Part of a small language model's weights: MLP 1280 SwiGLU.
Each number is 128 + 24 x the weight over the matrix's rms, rounded and kept within 0 to 255. Layers, rows and columns count from 0. Numbers have three digits each.

# up: layer 9 MLP up, 1280x320, rms 0.0433, rows 234-264, columns 64-127
# down: layer 9 MLP down (transposed), 1280x320, rms 0.0434, rows 234-264, columns 64-127
# gate: layer 9 MLP gate, 1280x320, rms 0.0433, rows 235-265, columns 64-127
up234:106073139134156105112158112096132128130110143092133142093123150119150114094126159141136119090128097110079112143170145152127142155129163157113054111128124156150111143123168135117102146161111143
down234:174113111140134110100131092124128173164155115131124124114084148119121108124115126119068142144144142158124128150123148102132105131125102127145171131084125187141133121187131126160108125095036138
gate235:121145163152153126127161064111114167136093136146151123119194145115147160135159108098111122135122109072121142146114165085122089114118151120098140084137106084103155162146097139098158143135176173
up235:122169113143114150108129142128129104085134138138086128098159094126129136128189176161116139128131125124130088079101173090120127107158153090088115110097148090123116102031116106144105129119148100
down235:105139136091119113143130071122152132146099114152107130112151078141161154098112159098137145086156135132127156102182161135110083109112098123142127091129150128186142160133135053136138132123146164
gate236:146090118122146147136100120134141167136141117133127108133133140124101130129091094161107129101106096149154117143169140152118116163158132145150126121118170170104140139115169188084099123115145141
up236:146123138166140105101123107103108132118115155125139162105119121120136108128177121106177148115118120115097131111181138082160109143068095128125136144169132121153145155106112115137140125126086107
down236:122108117104138136125088108097138147116119112120107133135169131125101130155110135127152086135118084161138140145156112123140109115102157179154121124167106129118171141148176195122101124142138103
gate237:117118136134094125105097200130149107114158111087137148169080119148092104141131166137127132138080086139126124167147117135135159127137130107168141104107135104137109141133134119113087128137141153
up237:087114138144118125090096141116143122136173147105134131147135148104120118101107135162153127158159135162115147156162130146141157110119101100131121112120108127131160150144092122123151121138100141
down237:101166113106130098118132098113148108143147179139179105139098124089174178099142150138115116149171168123131123133131123111154109128151111145190143112114137094160109096139148146104124117131138130
gate238:090139150143130179068190074153148137097123149128139092144119102118152111094090155124076127115165124126142156118129096085140098120118125109136163158069090129146112095146112152082116122156141138
up238:163135167133119125152131134135133127151119092117156139140094142151132135121124130129154133141112163098107155112100140174097132107166152168126179149122105173072114190129106115148152116127127149
down238:135100170145142110152094054130126116156166154139096123094094130128138129135161110132104133113164176157091156129132092094136148110135125111134101138129116119169105095118122132119133159104135140
gate239:125152126106133121104154139126117114170126128077123115124106107119178148126134078149124160137158141099110146107138131123120122106118142106102103157127141128145178159143065100098150154092148149
up239:170136135184152119110164130136141099098136123097140105172134149106140136108137145084121145177115167122135099157131095124098124096107109153063162141122079108124158134136118151149129096089106130
down239:122116117087146126152165135144112145077088073117139145153127169132137108125089112117142131095114128170153128110110107135120111089145125148138136134105132118125108106114150135127120122171145098
gate240:116104117111179097153125106175097131129139063138118116129164142136138120143094104078131130113160145138147099096145138185126141150103145110120090126127096152149133120116123109129131133174107116
up240:097176176079124136160133114122103124106151136121156111090117128107165160131118114114121132146140162135083124146136166095103138157121114140146157141163109115109132127100109144125131101118146141
down240:107164135143127123144117107121146105151108119087125129114085149107139107077151111139095141128091130104153132113108134154150075072138104166150132120204160109115138163075130177121133138147156164
gate241:097127156134121110145129145123112138146154112106136125110143135121139135075141103174114147128119125117134091164137101088088153178115131131143109169105149101129100133147110160125066129117135125
up241:110165146145122140177169113154151119153146138153125135124134100104109127146143103160126177109095139103135148100117129112122150148168142089133139115104089124108133113143125153106179154145114137
down241:141175129181108113153089161117143129124135112142114128124097095111094164134125128126096104106105097108126156074127095165145105123158097098111151060110151137104142151154129128136121121168075157
gate242:168080143093144128131141127106137141112176137127132146158129115153116138110110149167112155116079159120124137132102126106132135139106099118098106104146131101144147147139131098130108114110136112
up242:151087131138117099103152163150138128137125150126087128145133147103121136109117148155123097151134143084099118119099125123132132131165158116130148132128107112099127115087168149115114176118113119
down242:120114120114103116114110145124147128107135142153113111162125108134149092139157117089138142156163184121136159107126120112129160156158127144117156130128130147142073120108132125141108092131085122
gate243:122133134140120136101093132154151154142155154159141155040156125099130150128154102151116140113125167118106117146175130142105117087113107180110118157120120130151119109127164109159129123145142090
up243:130119115167116113095098132154130121116108140080127166136136128124102144077143120093126137147153135176144171144120124148128116131129140109135175134143096141088106089192100139148163135105106109
down243:149152118141143137128194134120142125127080132135114129133113163122142148119156148095184117128102140158144122118147168082165132120129091123152095140111115154105145063107131094153150161110169164
gate244:124104133152147114084154117119162109129163119147105154096138114105099164114164098131158160127097107131158078127166152131114138118115135114140147132097108138112148111102096118134159117132145116
up244:114147129109118151106171124160121138093121085123103144140111123126111117078172113127122157172089140112095121115137131130122102105181132127152193141126130105121109142144104112140134089168125134
down244:187120091144142138131109107155166103173117115110162127120103126126149157141103138140072111112121114175139133154141110137143131125137131100108144147115154108151129137157097128073116118151126138
gate245:138121123128073108124165124170132149093145166081109158119120096127152160132135171087131076116129135134121141167156150164108165130107093156139129138130137133118116116125126145136108113123168191
up245:099105141114085101124081120118090154125080136149156138140102113127136141133103150077143138089125187109130117098162077120098119142133115153106183117172114159114134102089173123123099145109127170
down245:111144130171124093102136081097125120105136124136160130137153073064108100147161148088125109169103129163117143154124099170127113140143111130136118122144135148113107114152114110130110103137102116
gate246:139102138077135100119173090136131164110092076153203180105088124167166165145106120091157120134071123153093132133094147127066133088120101148157123113124063137157154167129106144133138154025155169
up246:133119091080116120121116140127120114159164143095151168153129143124114131146158125178083155127108127166118122151134092125133155152053097154152136106092106109133117146140104140112095103099093126
down246:121107115098140111141115144095150096117125168148149167066128118111101126156158109101081145123099081165135137104122095127141151116030084147133117113115086096167085139173114175171116169071101173
gate247:065189126125145102189162118127103115138119122148120131173138098114104156149133139117128148148081121117140109097126102105116163177120124154098162156139159148117177115115102134118165141106126120
up247:115130125095156130108134094129149141191099120136141154140113143122126108096163130141177109116142109098104146172091120114094107105103160129131156115152170101147106135124149139104139088093118143
down247:112120095098105132131143132135116111132117126114118149084150099141115117113132129101124125082113108100178131162150168087110131153148110137133114139128131128156123120152152144119112132120120094
gate248:075081091161136131158122156126114146102116128151134118100176153125122094122141182111125129102115143121119160096118134175129113113111159201089141172130148113140122138081126106137175097120177135
up248:137142142123102136102066114145081124129128136107112125107119139126118106110128055110114109109116160093157141156087140161181148125108141132131149099164110154130122103082091143114149163150143101
down248:118111088171114142125107122144112162177079102100194096108098130145155129128131116118158149136140125122146080157132125145145125135124122124103163148149148112140105167119148128116138152067124108
gate249:096111130136144131144176127125130069117122135164129142142124122158126111135129140115131121159134110100111097174123118120193142124156177105108164151152147084113114114137114117136124130124118151
up249:138138169120140093147110158118125118140152119152127109145120124091123179119155159094135114136109143086122143149151113146082158115095096093122125134066151149138118089170150112137155080129168113
down249:178154143131102155146137104131103147153103114156107155142132100153125158093129079105113155148108126128090166130173117111156119150105102138122110125116125142113162125160141141111120127106108150
gate250:150126124119129127117139134131110131132126138128152151109119061155147150158122141131143119124081200108129203152127107134124087149143113080153145144116095092138142125147111102129126103090125127
up250:093139142137127117139133120150108107152099130112131130109138118134110129126156121135090095124132144136110133064125114103121121170128108129121145176141107124110139110106110172102183118086157114
down250:114158117125124123113115152140103097136102119153116133101144113122124103166132164084135119120146131154142153139153137113124095126133165120117132117158110129137135106139110095121162154121127110
gate251:107169116109126146149114161146136085112087110132131102158105092160126113158153109111166153164119093096110115135113096104152157099101147106110147157049102096077125125153134139140078166103139126
up251:115128128106130150152135137089110158116126147143094148128156142146088117133131162176114143141161120152154150094104128150154131110121144111184101118107106164094113125118129111122111163108158070
down251:126126128137129148144088125166136122098208149127115111168099109178137102160090139125095096148125132140143085129093160145164110103113146110136119092158130104099125183106150150125136117102129129
gate252:110139124177081140118133117119117114123143136179123132116122121124103125109147165153166125139162096163104088094141122124122126112122134115100081151082115137108117155087115139115113113167129112
up252:135111146149157169108123109114116078111133156146138129116128180145133152113142092123094155119174123111061152158117129131127109109139141100139098116096109137152147130139100125092074137075142070
down252:105117151137103111138133123117106136146148141154138139149099133177120090151124174087075147138094129121161112150101113121150132100136135079125164153172118146123087128102143150090092114099122082
gate253:122171100109163135138135160154098186119126143144192091151178104138138112142131136150153153098128108175117151139165169121109175148141117149143157119146115114147135181099136124138148134121127097
up253:153111109112159161150112131109131142127108147105121147133139137155115161127108136135119093078156098083135130097170079139115141091129091101071129125109144086107121122074130088126136126145170159
down253:124158093137100094079118119125137146094087138116114130119150129089122149117107163107148102138148085089129184156153143134104129086136120136115168118111137177158156142138115089135103110140132134
gate254:119127153140087117121127119085139134143123143110105114154134124164144149128133120072128154083156125126120110158103159119117133171122164129144170147166105109161120124128143131049118132101136104
up254:128153130115108128112126133121104104142174109150154151124118121132138148130123166134136150124123136154091181097056131137107100125125170132137135080105091131132133109141156156089152118098107121
down254:148118116152135148089114136148140107113149119103098111073199156118160067175103143110154178136113172117136142135120146139126116134143155124117141166131117123172127093162157115097109143136140103
gate255:131125124136094138081146138178119142105114124149103114168126115128098101164162143129123111129115150109109105117121108122068112114122128144101119082153124116131115168149114120129081148131147142
up255:116147122154114130094109110127149139124122143135122134189104152130167082136139121110125098103164160146102142109145157120149127180104111174133127098153100138162110082115172149151118138099146139
down255:140108133112073138150159121112122114128115113109120108107170134095130142121083128102114197129118124101152129094145112168129101148098156114137144157141125112155127116114116114122095163118122143
gate256:129137136138114105076133197122091114104146124135156093126110143135143195169163123163118109165107087112128093115114112112153117139185158104133160127143144173139124153117120140093153155106114124
up256:129133152133093047101132122115144155107114120160149116129101169152158096151164124162092105136156115071154117106169134155143125131099126115086148124119108155136155141167115155101119114145164138
down256:102082149161138144113099157124118151193182138088164156124147165151138123177146171144142125154165116080158138129138137158143151109103128140142127124128144131128112118086106127114144133099143132
gate257:115140196088143147147184140121137149124147126119083157148133076123123060110140129107133132147148105127173135118130075135130100159154110127132094087105168121116149068107109155139120116128120121
up257:082132123149107133126101129152087133128064141060116109140108135141102145121189109160164186104119135130123105158137163122095171083141138111129123119109139161121123159116157142103150143146118130
down257:108146129167122117097087145147129161085120121176122117159126115129122179112127058082125147105124167114107114132135107125113158139169118097130113141121092128141171109119154121133094109139167154
gate258:137141115125085108122116133107135106138144113130151100169151148121143140140127140154114106133125132097121083150139122138137139117164103114117121116145138153133157140103108133093097131122195115
up258:139129110134145120155162131151116067148120076141146105100147153161151136170093118128126109140152168087125114100120103100088134162103105109124134143148153095103112071104108138108149126120158105
down258:115161100165148157158131176137120123105132070145078148090151146126120108132133130134140144113126151131138097119129096136101133136122159126123141106127125085095106105065136136127093146125164144
gate259:116175168144137085108114146077095112088131105114151137106093126116140098103155157124114119142125114121120150133103098142125134158122130110136098167106114102125124122126122111131138152122136170
up259:097110144158101122105124117127112097160138111155149121152129150084117221181100152120136128112087136116137084117124156130151107099128117133112147113144087112106162095119126143148118126097116115
down259:130134130108142157088153102144065180143099139091128102125162112139129141130156137141142179160128166117139068138139127105141141141147126088113148134114090118127163113104154158112130091130135118
gate260:134113129140166135104126142112077122149119168152148125110154107100118100123132105108092142142154085114089149112152113161097177111092097113147108111124166120139100108162114145155135160118124111
up260:113136129168079137128124108096067107124102115158096093137130150133070107108149083113126111130076131132099106074132157093131107129124129158146161102142165087142093108105085119103134137145111116
down260:132107163160104130115106159113120122146175134149132107101112122114152125118133155120115106117171088121121147085149144127129165115148152107157142133159114143104147107112118130106139130128135089
gate261:072150096142125120090116121135115154159122120152117128140129124087145177137133091086129156071134142120120126119147118129143140148141140103145166116143133121094131161133102142147145147101094079
up261:115149098138098156088136076104151133095145097115094163123092134096128147113133167137098135098113111098050130100159145111157111145118101133130101131128130106123137150113151155147132128160121078
down261:132109151119088147154172099155118136099147141088113150174112141129152159105125201144104105172136080069104118133147125117134135159131144120140130125128132117119120126140131157118105087134137116
gate262:101100102127148117129158115129125097094122151109172135095131096124153161156182143145147114116124119090095145165123125098141140134105104137109149114113090142122104137122128133145150135115166102
up262:114132122128182148131124143118143124103098104097126111132115135167131117129143154148158117137143123128099099135130135093116136140154152126120113132160103109115150100157150136150139108120104137
down262:118156110128102115164147120146088089172109121119128150150159102142106115146114123132153098104138138087132146146140192101087105142114094096135101105133165092114127115145094147108115086137157149
gate263:101130094093118122092107126104140159108143118100153142167141098131067122149129149085110173125098130122139159130166141123115118102107112091166092120101121128086121114092121098074112150156124099
up263:136150128081086130133080111160102158106128135142102141134127113104118135110108139138100103120118173106115152090116118146146128151124147149098111173160154124133124071098145124136136134129119130
down263:129143162113091152156150189129142127134141103118164099160168111128166143138123127117121101161144156138101120123154142120150181139131190106098123160162099112147127137165133093152121118110127122
gate264:146105096101104153148166144119140118082164133127088131106166136130103125146116136131155119108107121122131134098127118157125149106158171080122095120121155106151158130149124107118100147170126133
up264:133125115123148113133128096119100138086111142132154139087152125123115114152126139162153125135118120145137106099099104143102137157083144141164150126158111175102108118072132123135095103154136106
down264:114152114132137120157121122137147091111131139136135109106093108136140103146165140142075093118114143110135121104136099121118156104162143124141176124094116137116104140121113116120166140123108146
gate265:152144146145185126143164142167127156198143130097105100122074152165136159108145107166129145139123137168112149102135162162109094163119129125108161111105098093118113158089112148158131102140160114